config = dict(
    n_layer=10,
    d_model=128,
    n_head=2,
    n_kv_head=2,
    head_dim=64,
    d_mlp=512,
    vocab_size=8192,
    activation='silu',
    norm='rmsnorm',
    norm_place='pre',
    norm_eps=1e-05,
    positions='alibi',
    qk_norm=True,
    attn_scale=0.156,
    bias='none',
    tie_embeddings=True,
    parallel_block=False,
    extras=['attention sinks'],
    init='uniform',
    init_std_qkv=0.0648,
    init_std_o=0.0,
    init_std_up=0.0648,
    init_std_down=0.0,
    optimizer='muon_variant',
    lr=0.00416,
    lr_mult_o=1.5,
    lr_mult_up=1.21,
    lr_mult_down=0.7,
    beta1=0.95,
    lr_head=0.00583,
    warmup_steps=70,
    schedule='wsd',
    decay_fraction=0.834,
    decay_shape='linear',
    final_lr_fraction=0.1,
    batch_tokens=[8192, 16384, 24576],
    seq_len=512,
    doc_mask=False,
    train_tokens=108100000,
    steps=7006,
    dataset='wikipedia_en',
)
Each number is 50 + 15 x the weight over the matrix's rms, rounded and kept within 0 to 99. Layers, rows and columns count from 0.

# layer 5 MLP down (transposed), 512x128, rms 0.0618, rows 104-158, columns 64-127
53 20 53 72 82 67 42 60 46 53 54 60 69 68 40 37 51 53 70 67 40 45 48 39 62 38 46 74 35 79 33 50 51 46 45 56 36 57 25 51 63 29 31 47 46 41 60 49 58 61 46 40 00 43 43 44 55 42 63 61 52 35 48 29
52 51 80 57 26 35 53 40 59 56 70 52 40 63 65 64 51 82 63 66 37 36 36 59 70 36 67 53 34 23 52 56 60 59 57 38 30 77 69 74 65 61 72 37 57 69 43 39 70 54 43 62 46 39 62 45 47 39 43 83 41 57 22 76
30 45 62 54 72 34 37 20 30 52 50 51 60 41 61 83 39 75 60 43 67 55 56 39 36 72 64 17 61 57 24 55 54 50 40 44 35 56 72 64 41 48 59 43 42 84 36 36 38 34 35 69 66 28 59 42 35 41 36 48 53 40 47 51
35 48 63 63 71 46 92 58 42 42 69 30 44 53 52 20 74 53 68 27 54 47 42 26 37 68 42 67 52 62 40 42 23 40 56 70 30 31 33 58 52 40 40 49 70 48 46 65 56 51 58 42 59 56 30 36 46 22 25 64 48 69 41 70
63 37 46 48 71 29 63 48 65 51 42 72 63 61 87 48 48 45 36 48 26 56 77 84 70 51 41 60 45 38 76 37 51 49 36 57 51 44 71 36 33 81 61 54 21 51 51 63 53 72 20 47 49 76 57 60 49 55 44 61 48 77 51 50
40 52 54 59 61 34 58 44 59 03 56 51 63 46 60 54 37 59 69 61 51 62 48 86 40 50 29 47 65 51 52 35 46 45 45 60 45 58 20 42 40 49 31 28 46 41 36 67 67 66 48 34 60 56 42 64 49 36 53 55 85 38 41 38
64 78 73 56 85 46 41 79 61 53 93 48 61 39 38 42 66 54 37 66 34 49 54 58 57 40 64 36 50 48 51 72 50 53 47 20 56 62 52 37 63 48 58 35 37 58 48 31 57 47 50 57 73 64 44 58 73 47 65 56 55 51 53 81
74 72 61 53 25 33 62 31 44 46 53 43 73 63 65 39 45 46 54 57 35 62 22 38 35 31 76 07 15 26 77 35 42 56 55 31 38 66 51 70 26 27 66 61 34 56 58 70 53 54 37 82 44 35 65 58 36 43 55 67 55 49 46 42
40 29 48 58 65 57 79 44 51 70 41 63 64 60 50 59 47 57 73 61 69 11 15 54 50 39 61 59 43 70 55 63 20 84 64 61 37 44 49 55 25 17 58 14 35 56 38 45 74 41 48 49 55 19 40 46 53 72 34 52 40 52 40 22
44 52 51 59 72 32 51 54 79 39 35 50 79 46 55 40 69 63 68 50 56 58 72 64 49 63 46 40 27 59 64 60 50 61 27 53 71 33 33 32 33 38 55 34 49 32 39 63 54 48 13 31 42 40 53 34 29 59 52 56 50 38 45 31
61 40 56 30 53 51 46 55 50 17 69 59 60 60 60 74 42 57 61 47 34 53 55 52 48 42 49 67 56 66 44 27 43 52 42 40 24 51 40 88 63 73 46 21 68 26 45 34 27 43 38 52 31 71 56 64 35 17 38 63 61 50 52 48
79 70 36 79 38 46 61 47 38 48 75 22 55 88 74 45 28 56 40 34 51 29 71 48 52 49 66 34 35 66 48 52 44 79 46 17 29 50 54 60 26 23 70 61 50 54 66 64 33 19 25 52 48 39 50 52 65 46 30 46 43 73 26 38
26 28 58 44 46 47 35 48 32 51 58 64 56 34 66 51 41 62 60 54 42 62 45 36 18 49 66 47 62 42 56 57 22 59 64 46 58 62 54 44 64 54 69 61 49 49 40 48 38 73 71 47 54 47 46 66 55 54 26 52 22 77 55 60
69 44 51 57 38 50 26 54 39 73 36 80 40 37 43 54 33 54 54 51 58 56 57 41 79 32 54 56 53 58 72 88 56 64 48 60 47 37 55 50 31 67 54 62 49 35 35 63 55 43 63 38 58 66 49 37 42 26 36 51 80 61 47 52
50 52 65 48 51 62 28 32 30 67 41 64 40 38 46 52 43 65 44 40 62 47 35 67 19 61 62 61 43 42 41 73 59 32 23 41 66 46 83 29 54 52 59 57 66 68 31 35 36 59 46 67 61 37 66 41 54 26 49 49 63 50 53 65
41 55 26 67 32 67 52 35 49 46 16 31 48 68 65 28 71 57 60 49 48 83 45 59 56 51 38 73 60 35 64 36 46 47 38 58 68 73 62 54 47 51 20 33 63 21 65 57 62 52 52 66 52 33 65 22 50 44 57 31 61 73 44 37
34 69 34 61 33 40 46 60 38 49 15 73 48 47 54 37 41 59 62 47 40 47 40 37 37 47 70 50 63 44 56 45 35 50 34 43 64 54 41 55 32 33 40 41 44 42 55 46 48 66 50 50 59 43 58 45 49 48 38 67 49 71 49 53
56 58 37 47 58 68 46 10 47 42 06 39 47 34 41 67 51 40 33 55 56 44 60 43 80 62 26 53 31 31 42 41 62 42 55 26 25 62 60 23 57 42 35 51 59 68 56 17 59 38 32 39 38 61 50 57 63 53 51 30 90 38 47 23
35 33 36 51 49 58 63 61 48 33 29 46 71 42 74 58 44 37 65 75 39 77 58 74 55 53 48 46 69 59 36 48 41 34 31 47 46 75 44 40 48 54 40 68 20 60 49 85 53 52 50 20 40 31 45 49 37 76 25 50 61 72 62 44
68 43 77 39 52 46 44 57 48 60 38 49 63 80 54 61 82 26 68 45 35 50 66 75 74 79 39 58 59 66 53 74 53 68 54 52 39 24 32 22 29 49 48 54 40 48 48 55 57 26 77 45 38 55 48 51 38 62 56 72 53 61 52 31
28 53 60 48 54 78 50 38 51 50 52 67 48 71 65 62 63 33 59 31 44 44 37 51 67 43 76 52 45 52 62 63 41 53 48 35 39 41 60 42 65 32 69 58 51 52 61 73 62 32 42 68 66 48 51 54 32 48 55 54 68 50 70 30
26 72 30 47 52 45 20 68 50 65 50 44 72 58 65 52 47 57 65 40 56 35 50 62 39 74 54 72 41 66 75 28 96 57 70 47 39 52 63 59 00 27 56 51 41 43 57 35 62 62 71 25 51 41 45 29 45 06 70 31 55 39 49 35
28 52 30 61 83 62 66 47 34 49 30 43 68 40 43 86 32 23 50 45 42 23 52 50 42 58 30 30 68 40 43 59 45 23 60 50 15 42 60 25 61 49 78 17 37 65 40 47 54 35 71 58 35 66 24 69 52 92 30 39 43 49 31 27
48 43 24 34 54 50 55 38 51 76 66 79 46 18 83 52 55 44 50 73 37 36 50 39 42 54 54 47 54 44 24 27 70 40 33 42 53 38 69 50 26 35 51 72 76 51 41 65 34 64 34 50 55 52 58 76 44 20 25 27 80 33 56 49
52 64 67 27 70 67 49 46 74 46 85 59 47 51 39 27 57 52 39 37 49 31 30 52 76 59 58 52 24 65 73 67 13 51 48 78 50 52 66 72 40 44 53 43 59 64 58 08 56 46 51 48 37 55 46 49 57 32 47 69 33 44 65 56
77 34 74 70 62 80 60 49 46 54 40 50 81 16 51 51 21 39 61 64 61 44 30 55 30 59 52 14 33 51 46 34 44 72 45 40 50 34 38 02 50 45 47 51 54 44 33 20 69 56 36 60 51 65 69 56 50 39 09 56 59 72 43 73
56 70 39 50 45 34 58 70 29 67 74 42 70 43 60 50 35 55 52 48 60 57 48 44 33 52 53 12 27 40 91 43 57 68 53 71 41 49 66 43 55 49 21 80 31 47 70 79 50 38 46 58 40 48 81 39 37 19 59 38 47 50 67 56
43 53 37 33 43 34 57 40 55 52 49 26 74 57 61 66 49 70 65 32 28 44 56 63 27 60 19 60 36 63 39 59 43 28 53 74 56 58 65 56 81 17 30 54 76 48 58 37 53 67 50 76 34 44 46 75 52 67 23 49 21 48 42 62
70 45 63 56 64 25 38 43 64 41 57 36 61 28 30 69 52 71 55 37 66 24 39 60 41 37 51 38 64 75 10 43 41 63 70 34 32 37 62 42 64 47 65 52 46 59 32 29 28 71 58 65 48 31 46 47 56 73 56 63 39 29 56 45
56 31 51 12 47 53 56 53 50 41 19 42 70 55 72 43 63 26 32 53 55 59 56 55 53 71 43 60 72 38 48 43 62 52 61 56 74 41 51 51 36 24 38 61 51 52 44 50 37 71 63 55 66 52 46 50 81 77 41 62 50 36 45 85
47 52 48 31 60 61 54 35 46 55 78 33 65 61 45 51 29 51 60 43 68 60 66 80 45 34 49 50 42 42 75 62 57 41 49 59 40 58 54 53 64 43 32 72 57 53 47 53 63 71 65 57 57 56 45 25 53 77 57 42 67 31 29 43
36 52 49 35 45 61 36 71 56 39 55 58 65 59 37 36 61 33 74 45 37 55 35 74 52 62 78 55 44 48 22 46 44 29 40 51 37 58 32 22 39 56 43 65 42 44 64 44 70 69 23 47 23 67 45 64 63 55 61 57 60 45 35 40
19 46 35 40 54 40 52 41 66 47 55 33 75 55 49 49 44 46 55 56 37 41 58 74 52 36 49 58 61 26 86 63 31 38 34 41 55 52 61 57 87 75 62 49 41 64 37 40 54 35 38 37 67 31 55 59 34 83 45 56 62 74 54 33
52 17 26 48 68 65 61 38 38 95 55 46 51 30 56 27 30 37 45 62 54 55 43 50 70 67 54 50 91 45 06 60 42 48 57 64 43 63 54 58 36 55 71 52 59 32 40 53 47 62 40 39 70 75 49 35 73 61 54 58 72 28 32 59
68 31 69 15 25 57 48 60 57 65 35 24 46 56 57 56 50 52 46 62 43 63 36 80 68 48 58 73 45 50 49 50 53 32 49 53 57 59 66 52 55 48 52 51 68 37 35 38 40 52 57 38 53 47 73 43 51 60 54 27 47 42 27 63
45 40 66 66 35 59 43 54 42 48 75 55 30 45 37 62 24 57 74 60 38 47 58 39 19 39 55 38 68 54 49 67 21 78 31 50 55 26 47 62 63 48 61 58 37 36 48 54 45 58 46 53 49 28 45 44 33 62 57 45 63 45 63 51
45 30 38 52 42 82 42 42 57 59 57 39 65 75 47 79 80 50 58 56 45 22 44 46 84 38 41 57 45 60 47 06 30 58 63 50 49 59 44 65 65 40 45 49 59 60 72 86 52 46 52 44 55 64 46 52 56 57 55 75 59 65 46 37
63 40 53 56 50 48 59 53 41 34 89 51 36 17 51 49 29 62 59 53 56 23 48 71 25 51 64 46 45 76 54 67 89 60 60 32 45 55 43 47 34 25 32 70 51 85 53 22 43 45 77 51 46 41 39 34 68 50 42 89 72 30 70 29
44 33 18 45 38 48 64 50 28 45 43 45 37 56 31 51 50 43 63 51 45 39 50 37 33 85 41 64 70 57 44 70 38 54 40 73 46 46 64 40 70 50 31 40 48 54 32 47 69 60 56 85 49 36 30 43 38 48 50 53 18 39 13 51
66 50 61 39 40 56 47 68 32 43 24 79 63 80 70 56 50 59 39 84 52 61 63 41 47 60 55 46 33 12 51 65 62 49 21 63 87 64 67 51 59 61 25 47 47 52 30 49 76 48 44 68 40 35 47 38 36 44 56 35 48 30 48 46
27 47 44 62 86 44 55 31 31 76 74 75 47 56 51 36 38 75 37 40 62 62 54 33 41 42 39 54 40 74 29 53 45 73 15 49 32 53 33 90 21 41 45 82 45 45 56 33 45 88 48 56 42 57 53 60 30 32 73 60 38 55 53 49
78 49 69 50 52 42 56 44 31 47 40 38 63 37 34 21 44 64 39 59 46 47 24 57 68 29 55 47 14 69 60 57 40 40 68 39 64 72 56 34 61 47 72 81 53 46 24 44 64 72 46 70 45 19 85 62 49 32 44 51 52 59 48 42
42 47 51 68 92 67 46 48 58 54 62 29 49 51 48 61 48 74 46 55 53 13 61 53 63 41 66 38 24 59 41 42 43 50 06 58 69 61 45 58 41 47 44 38 79 49 63 35 66 37 48 31 58 50 45 32 44 39 38 40 26 41 50 27
52 57 26 71 38 45 55 47 38 55 00 58 40 56 63 51 51 30 62 66 54 64 79 49 36 58 37 48 47 54 38 34 67 38 35 12 46 61 25 50 46 74 39 61 35 60 57 39 58 57 47 44 51 39 53 34 22 15 63 58 52 13 58 61
30 54 46 43 39 82 54 47 54 55 69 62 50 43 65 65 52 67 55 28 58 80 27 32 36 27 49 60 61 68 56 56 33 45 34 45 45 58 71 51 56 59 41 69 50 62 35 61 30 51 41 69 77 54 59 62 52 47 47 68 34 40 37 79
75 53 40 40 26 49 31 25 75 52 42 33 61 34 60 27 53 87 63 62 57 21 30 74 75 43 44 67 62 34 99 58 21 48 31 34 57 58 70 73 60 57 52 39 60 48 51 41 63 58 42 21 41 21 69 38 41 28 18 71 59 38 45 45
62 48 57 34 64 51 33 67 37 61 34 55 61 49 62 41 72 37 35 29 75 56 52 40 65 34 53 27 26 65 46 49 52 28 52 38 75 63 63 56 60 51 43 30 60 51 43 58 88 46 38 61 29 20 25 18 52 40 66 40 75 42 34 60
54 47 72 41 69 59 64 55 43 47 45 20 63 60 10 49 58 57 38 59 62 69 51 54 45 58 46 43 44 25 71 37 56 80 73 61 36 37 54 76 55 69 75 39 85 38 65 32 30 21 54 45 62 61 71 65 57 44 48 81 58 29 62 60
53 62 46 43 39 39 31 45 85 24 61 50 32 54 29 58 52 13 47 69 48 60 53 51 65 99 43 49 54 51 37 40 42 58 39 47 42 66 58 40 31 21 34 43 62 67 35 51 42 68 26 51 50 71 31 50 71 45 53 24 58 34 42 34
68 48 47 39 60 62 47 51 51 62 99 87 56 54 24 34 39 64 55 45 64 39 56 43 41 71 44 36 61 49 40 72 37 48 39 74 36 18 37 78 55 47 24 40 40 55 49 55 55 62 40 26 51 42 49 40 20 43 54 63 31 26 72 57
82 48 64 56 55 44 47 47 52 81 36 41 57 28 44 34 55 54 44 49 70 38 30 50 54 65 50 46 39 30 46 33 84 39 66 56 38 72 49 53 46 23 50 40 72 50 37 53 48 41 32 43 69 60 63 30 68 67 39 73 51 48 75 78
55 52 45 67 34 36 07 66 58 29 99 84 48 51 49 48 48 45 00 58 57 41 47 27 58 55 68 56 72 28 29 72 09 63 68 57 82 68 59 46 67 38 28 41 45 19 46 64 74 53 36 53 91 37 24 36 49 64 47 42 79 36 89 66
38 57 50 49 47 64 67 60 62 44 27 52 48 56 37 57 53 27 55 62 31 51 48 92 86 76 65 32 25 50 74 49 49 56 54 44 35 49 53 28 47 46 48 28 49 43 27 45 70 57 44 42 55 73 66 52 39 24 50 35 44 36 51 27
46 06 55 51 62 40 39 43 52 63 68 20 45 39 72 55 43 32 36 52 43 18 54 80 57 65 50 62 43 48 39 20 62 43 44 59 29 48 47 53 50 44 76 60 41 55 44 59 49 59 44 42 64 51 54 35 44 59 39 46 46 54 50 14
43 65 59 47 59 53 31 27 51 44 36 69 33 54 60 69 63 68 59 61 37 53 41 61 16 48 71 46 53 64 61 27 47 64 43 25 62 44 52 30 51 67 48 53 27 31 33 40 34 54 42 67 25 34 72 57 45 46 46 60 32 58 35 62
# layer 5 MLP up, 512x128, rms 0.222, rows 105-158, columns 64-127
55 48 55 54 84 60 69 56 51 50 63 67 55 53 32 40 45 69 48 55 54 41 27 87 67 51 50 65 76 44 75 56 37 53 59 25 86 29 48 35 50 57 40 55 53 45 43 48 42 68 29 41 65 48 34 51 62 61 12 46 28 71 79 35
56 62 54 49 70 68 73 39 62 59 72 54 76 40 33 64 37 60 65 28 52 24 42 31 28 47 70 69 18 65 58 71 45 56 46 41 47 51 48 82 61 49 44 64 70 78 53 63 52 10 53 38 41 66 45 61 64 60 46 64 44 45 26 53
46 51 87 54 33 56 46 58 76 55 62 34 38 24 48 40 26 50 51 20 36 28 84 58 44 56 65 36 68 49 26 37 42 04 43 51 36 48 32 56 08 83 54 63 72 62 68 48 47 38 50 45 46 62 53 75 49 44 36 41 49 61 44 12
34 39 67 33 48 43 27 46 43 56 53 44 48 29 29 58 33 51 51 31 84 52 63 27 35 66 43 72 69 58 54 22 60 77 53 41 39 06 56 67 71 59 77 40 90 53 52 47 54 36 39 44 45 61 35 41 49 52 21 47 57 44 53 35
32 33 38 52 55 48 40 27 39 40 68 60 41 64 47 51 58 38 06 29 59 63 86 41 79 48 54 54 57 44 42 45 43 59 60 49 71 57 29 41 47 43 38 40 67 43 38 49 34 63 60 51 52 58 52 46 51 31 63 81 51 46 50 35
46 26 51 31 65 57 46 21 41 31 69 76 70 45 51 64 65 37 45 34 05 45 75 56 37 44 56 51 54 42 44 37 71 33 54 43 71 38 51 44 49 44 67 36 41 74 69 23 67 44 50 31 59 43 34 59 44 42 76 64 41 49 45 31
49 54 37 53 61 58 42 61 84 56 70 63 53 43 31 48 32 39 15 27 50 42 35 52 80 24 30 61 45 34 77 68 54 65 49 48 52 69 43 52 31 27 53 48 50 65 46 28 43 83 80 41 43 57 45 45 58 53 53 27 43 87 54 71
61 23 60 31 51 61 61 68 92 48 44 45 43 53 24 75 32 37 14 63 39 48 67 43 39 63 24 50 75 38 62 59 50 46 52 62 57 41 69 56 70 47 13 35 58 76 39 41 69 64 22 63 48 44 46 60 77 79 33 76 41 60 70 20
35 57 39 58 56 69 46 46 89 76 65 72 70 75 67 67 35 41 77 38 40 47 53 53 15 40 28 66 37 42 25 76 27 47 37 46 46 38 40 54 42 52 43 39 55 37 64 48 27 65 22 54 66 41 18 39 43 49 58 51 40 37 37 66
53 68 48 54 51 78 35 49 31 44 62 48 25 65 63 44 27 54 26 48 31 36 50 27 65 34 53 50 56 57 74 66 55 80 56 58 37 65 51 56 42 62 26 42 42 60 40 62 48 32 54 39 61 48 51 52 49 65 64 54 40 66 49 65
35 25 47 35 38 77 35 78 45 67 63 53 36 82 65 71 55 65 25 29 44 67 59 53 16 58 54 77 46 52 42 43 43 38 59 38 38 47 40 41 53 65 54 59 15 28 45 62 26 53 76 27 71 84 68 78 57 41 48 39 42 63 66 80
53 70 61 32 50 32 55 47 39 58 46 42 41 73 41 40 71 50 68 43 38 41 48 59 72 32 62 42 30 36 57 33 64 55 52 25 57 51 56 56 53 66 40 38 37 49 67 40 50 38 77 42 35 35 68 32 63 41 59 33 51 34 34 57
56 52 59 04 67 49 70 48 79 41 52 57 65 61 64 60 40 45 69 70 63 37 52 62 35 70 48 51 41 53 79 64 51 24 55 54 69 55 32 47 64 68 41 46 40 70 55 46 38 68 23 35 42 27 46 47 47 76 53 34 25 55 49 56
43 43 49 47 48 46 60 57 79 40 51 62 52 40 55 65 54 54 57 71 51 41 86 33 59 35 62 20 71 89 70 47 49 45 64 54 60 36 35 66 33 34 59 50 34 32 66 41 25 50 43 37 31 69 50 68 55 55 37 37 43 40 61 43
37 63 46 54 34 67 73 51 51 36 60 68 55 23 60 45 43 40 56 66 40 35 52 53 23 55 93 72 55 42 59 70 42 57 44 31 36 67 46 85 69 63 58 27 34 30 56 20 62 56 78 50 39 41 40 41 56 43 74 51 35 43 47 50
35 52 47 55 54 60 40 61 54 83 58 34 70 66 24 53 38 39 32 45 55 57 57 44 31 57 40 66 23 62 55 28 30 60 58 66 41 51 41 52 58 24 32 32 34 61 36 41 37 32 66 43 57 37 68 32 59 37 61 60 68 42 47 19
27 21 78 55 59 51 16 65 60 80 28 63 43 46 64 29 57 60 56 25 55 81 46 43 19 32 69 73 10 75 34 67 54 21 56 57 59 56 26 62 60 72 41 42 42 38 51 50 49 84 49 49 79 64 58 40 34 59 36 72 50 59 38 56
67 47 55 42 76 27 40 56 83 26 54 51 71 68 49 36 75 59 78 45 42 53 75 32 75 23 56 55 53 74 51 24 79 39 75 26 38 14 46 52 67 46 48 46 48 86 60 52 30 26 46 51 45 40 37 41 54 50 45 67 32 49 57 42
78 43 53 27 53 69 76 42 56 52 40 47 37 41 52 41 47 47 54 30 49 61 41 46 00 50 65 87 27 85 42 85 62 45 37 49 31 47 52 79 42 67 24 28 59 40 60 31 39 45 50 26 71 51 46 66 43 57 48 68 40 71 71 53
20 51 43 50 69 55 31 55 43 73 36 68 26 41 46 24 55 49 61 48 55 62 80 36 61 62 17 55 43 75 53 65 21 53 61 67 59 39 34 25 52 56 49 46 39 53 53 19 24 43 59 35 41 44 52 60 76 51 68 57 21 95 54 57
51 37 59 22 53 37 58 58 58 81 46 64 70 74 54 47 46 50 58 38 56 26 42 57 34 29 40 56 68 46 52 51 55 57 60 75 44 41 28 47 48 53 60 64 53 39 62 09 32 39 59 48 62 43 23 35 66 37 41 26 64 14 83 85
42 15 88 28 43 38 59 55 40 35 57 85 47 59 21 55 51 69 60 31 46 53 23 69 82 24 43 56 30 53 57 31 29 49 69 56 74 27 54 31 35 52 37 58 54 74 18 38 50 55 44 40 47 45 36 49 64 68 65 74 56 36 76 48
74 34 47 56 54 61 51 49 52 49 60 82 36 61 79 52 36 63 48 36 74 39 47 59 48 60 46 48 37 34 65 39 60 65 64 57 54 30 22 66 44 57 38 60 58 59 28 48 35 76 56 68 46 52 54 64 60 24 73 72 56 29 48 50
58 34 33 33 36 54 50 57 21 79 41 46 47 47 58 63 48 55 73 34 34 71 65 53 30 57 56 71 60 41 33 38 83 50 62 69 28 53 44 38 64 59 49 51 49 30 67 59 34 43 60 44 50 47 38 78 62 60 55 10 47 35 63 55
65 43 75 34 46 66 54 64 41 58 61 17 21 51 51 47 59 45 44 36 40 61 27 71 84 40 52 56 44 31 61 46 45 67 54 39 35 32 50 38 63 59 50 51 46 36 38 30 68 60 52 47 33 51 35 80 78 77 56 33 41 63 54 64
54 43 74 53 41 60 59 55 17 64 35 24 50 09 59 57 43 42 63 41 11 39 57 66 46 38 55 90 15 57 53 54 55 12 55 58 56 54 39 52 57 59 63 48 42 72 69 53 53 54 53 48 38 29 43 65 55 52 87 51 50 19 28 45
62 50 41 61 33 54 66 41 26 36 73 35 49 41 39 59 33 62 63 42 48 34 46 45 60 46 58 50 55 60 53 39 36 58 37 54 53 35 43 54 82 42 46 66 65 58 52 45 27 33 65 26 42 67 30 70 31 49 52 57 62 67 50 47
45 40 37 51 28 30 65 57 49 49 66 39 58 48 22 31 61 43 43 58 77 49 79 30 76 53 25 44 42 62 66 42 57 52 39 41 62 78 45 48 57 45 50 35 46 44 47 51 39 57 43 50 82 58 49 80 45 56 56 42 50 51 64 47
45 47 42 52 36 72 38 48 33 55 51 15 53 57 42 54 34 73 47 66 38 39 54 64 58 36 46 47 15 73 32 31 35 63 67 59 46 58 50 57 45 56 46 57 51 31 55 37 50 73 46 39 27 74 71 59 46 60 63 34 76 38 45 49
70 70 67 50 52 36 62 50 67 38 20 25 55 22 57 57 30 49 43 04 33 43 44 45 46 22 38 56 76 46 68 59 35 82 67 52 52 36 51 47 71 55 47 33 78 66 58 50 63 50 55 62 51 49 49 57 60 39 46 52 64 26 53 46
78 61 40 58 33 47 51 45 75 40 45 42 45 46 34 59 47 31 68 52 57 21 56 46 70 57 24 50 91 54 22 54 30 58 70 59 48 49 57 68 80 51 40 70 62 30 45 52 61 40 63 31 45 37 43 59 37 56 70 75 42 59 43 48
87 61 62 33 35 63 57 24 26 84 25 61 57 61 65 55 37 53 56 39 70 44 18 61 42 48 52 41 64 48 48 50 67 62 69 33 69 27 43 39 30 50 22 49 60 53 48 43 37 47 74 44 48 99 36 66 41 43 42 36 58 47 42 63
57 76 53 58 42 60 49 22 54 39 34 72 35 54 67 63 52 24 75 65 42 19 30 57 64 16 37 74 26 23 76 48 53 53 61 63 37 39 47 36 57 60 63 44 57 21 79 46 45 67 77 50 55 31 56 52 50 49 58 85 34 58 40 45
48 64 37 54 41 32 41 60 51 42 54 49 51 64 58 48 64 35 60 46 59 60 27 29 50 31 37 43 51 36 50 42 41 25 70 26 45 39 50 63 54 66 62 63 35 70 51 38 54 25 48 21 44 51 59 25 82 54 46 68 69 46 51 49
40 56 21 31 56 34 69 51 67 26 36 53 37 48 45 52 45 48 43 64 32 58 58 53 44 45 61 46 21 62 39 78 53 57 52 52 41 57 61 54 52 69 48 80 50 68 36 36 30 27 70 37 36 60 46 39 43 52 52 42 42 46 61 65
45 65 55 69 57 62 52 51 48 79 39 51 51 16 65 26 40 68 76 61 57 54 67 46 34 42 45 47 51 44 64 69 33 63 58 51 67 26 39 41 71 71 65 37 45 26 52 40 59 28 46 27 68 51 38 69 55 70 36 57 48 54 78 35
52 38 52 47 67 50 15 37 40 52 67 49 38 50 68 48 52 74 41 52 61 34 20 69 32 47 42 45 44 56 69 58 63 59 43 43 54 37 33 49 60 88 39 79 33 54 63 42 34 57 70 43 49 45 57 56 70 74 63 76 74 31 38 56
64 60 42 29 66 35 71 67 46 74 63 41 25 39 59 36 50 42 39 36 42 33 49 32 42 74 50 63 73 42 43 49 67 29 44 52 52 67 60 64 39 29 27 50 39 53 46 42 40 45 65 60 42 34 28 55 27 45 61 71 70 18 69 18
45 52 77 58 48 77 57 53 42 57 55 30 34 44 42 51 50 47 52 58 65 32 28 52 63 39 20 61 53 56 46 60 63 43 66 49 32 68 42 56 57 68 30 59 54 63 43 46 50 45 56 59 42 43 45 54 62 44 67 73 41 38 54 43
43 37 39 45 20 68 41 69 28 36 38 56 50 64 54 40 39 46 66 56 66 73 80 28 55 55 49 47 55 41 62 42 40 38 81 42 58 57 32 51 39 37 42 38 23 61 55 59 55 40 54 44 63 39 83 64 49 41 74 43 67 30 67 47
66 33 52 36 52 63 54 52 27 27 43 51 63 45 50 43 56 42 43 46 53 68 68 64 43 50 62 71 30 54 28 24 64 45 69 55 37 59 53 55 57 36 40 48 42 32 43 45 50 45 58 54 66 56 40 91 51 67 19 43 15 65 51 38
70 59 53 55 81 68 40 55 59 42 62 32 41 67 51 62 46 32 65 37 55 28 42 56 47 59 68 40 60 61 40 53 47 45 56 38 53 40 37 59 58 51 36 41 40 52 53 45 74 49 80 56 57 71 55 29 31 39 64 77 33 47 73 55
57 27 52 48 68 60 61 37 50 21 31 45 33 50 48 91 39 28 35 30 49 51 44 66 41 29 41 07 53 38 35 37 41 53 39 58 42 35 32 31 31 68 47 50 48 57 36 27 31 56 66 41 51 46 47 45 45 75 45 60 44 70 64 41
61 60 66 36 55 70 59 28 53 53 37 33 73 65 49 40 41 54 48 21 45 36 35 58 42 51 43 50 20 40 46 48 42 27 50 59 35 48 53 49 70 61 50 70 45 38 42 35 69 55 71 52 27 62 31 52 55 40 51 36 65 58 37 50
45 52 91 28 50 89 32 40 34 62 65 54 49 29 31 36 48 71 52 43 58 42 45 42 64 44 04 62 41 85 48 51 40 32 45 47 56 60 39 55 61 63 51 69 19 43 43 50 33 53 51 17 65 52 47 45 80 38 15 52 58 60 45 61
38 34 63 14 32 55 54 66 35 52 35 70 44 42 25 46 34 29 48 49 48 30 65 58 56 64 54 49 44 44 50 40 67 50 66 14 37 88 43 43 43 40 39 40 48 43 51 53 74 52 37 50 48 44 51 63 56 32 75 65 58 32 37 63
28 52 50 29 40 55 59 43 67 12 60 95 49 32 34 61 56 17 48 56 71 54 69 41 72 61 42 57 71 41 54 56 54 60 62 66 79 54 46 70 47 63 33 55 54 34 42 31 47 58 32 64 51 58 57 51 73 29 44 40 49 56 76 17
57 57 49 41 34 76 71 53 47 30 54 28 48 45 54 56 49 45 64 45 57 35 42 23 46 72 40 24 53 46 73 50 52 54 72 12 38 65 72 59 36 78 75 50 15 60 54 46 33 57 54 58 34 33 65 55 68 58 39 42 43 27 75 24
63 60 47 51 27 50 45 58 78 67 39 69 52 58 63 53 38 59 44 83 45 46 42 24 67 52 34 50 30 37 38 34 50 31 59 36 52 24 45 50 80 22 49 32 57 38 54 48 39 69 56 49 26 32 42 67 53 64 42 31 42 28 61 34
21 18 49 34 65 65 45 56 57 39 44 57 80 21 18 40 37 40 29 26 51 46 53 50 34 28 60 31 49 33 70 52 54 48 70 52 34 33 44 41 60 46 38 47 72 53 60 43 41 36 41 49 14 42 36 55 76 37 76 34 29 53 25 50
65 08 23 33 48 40 36 51 51 47 55 71 42 66 87 31 47 59 28 34 41 81 42 17 46 73 81 68 76 45 54 50 36 52 54 40 20 17 41 50 46 44 53 57 48 25 49 57 35 70 48 22 25 46 35 66 63 31 35 70 76 65 62 37
67 39 46 22 21 48 34 26 66 50 33 67 79 38 48 23 34 28 43 64 48 56 46 35 41 50 37 54 51 62 37 57 78 64 72 64 40 35 54 52 63 58 55 40 32 58 62 41 48 05 89 37 47 50 48 44 60 38 40 64 41 51 49 23
42 52 49 34 25 51 59 73 66 30 53 63 65 47 36 55 45 52 53 51 25 49 62 18 24 36 48 44 63 55 55 69 38 29 55 33 77 58 55 68 25 46 37 57 45 31 57 56 61 69 68 39 38 38 56 69 51 40 93 48 54 51 58 50
28 64 42 40 22 44 40 50 58 53 38 64 62 63 49 57 44 47 43 23 71 47 77 24 39 36 62 55 60 68 40 38 41 37 71 34 54 42 44 71 55 43 50 45 69 55 60 46 69 33 29 50 24 71 61 40 66 38 31 39 47 78 49 25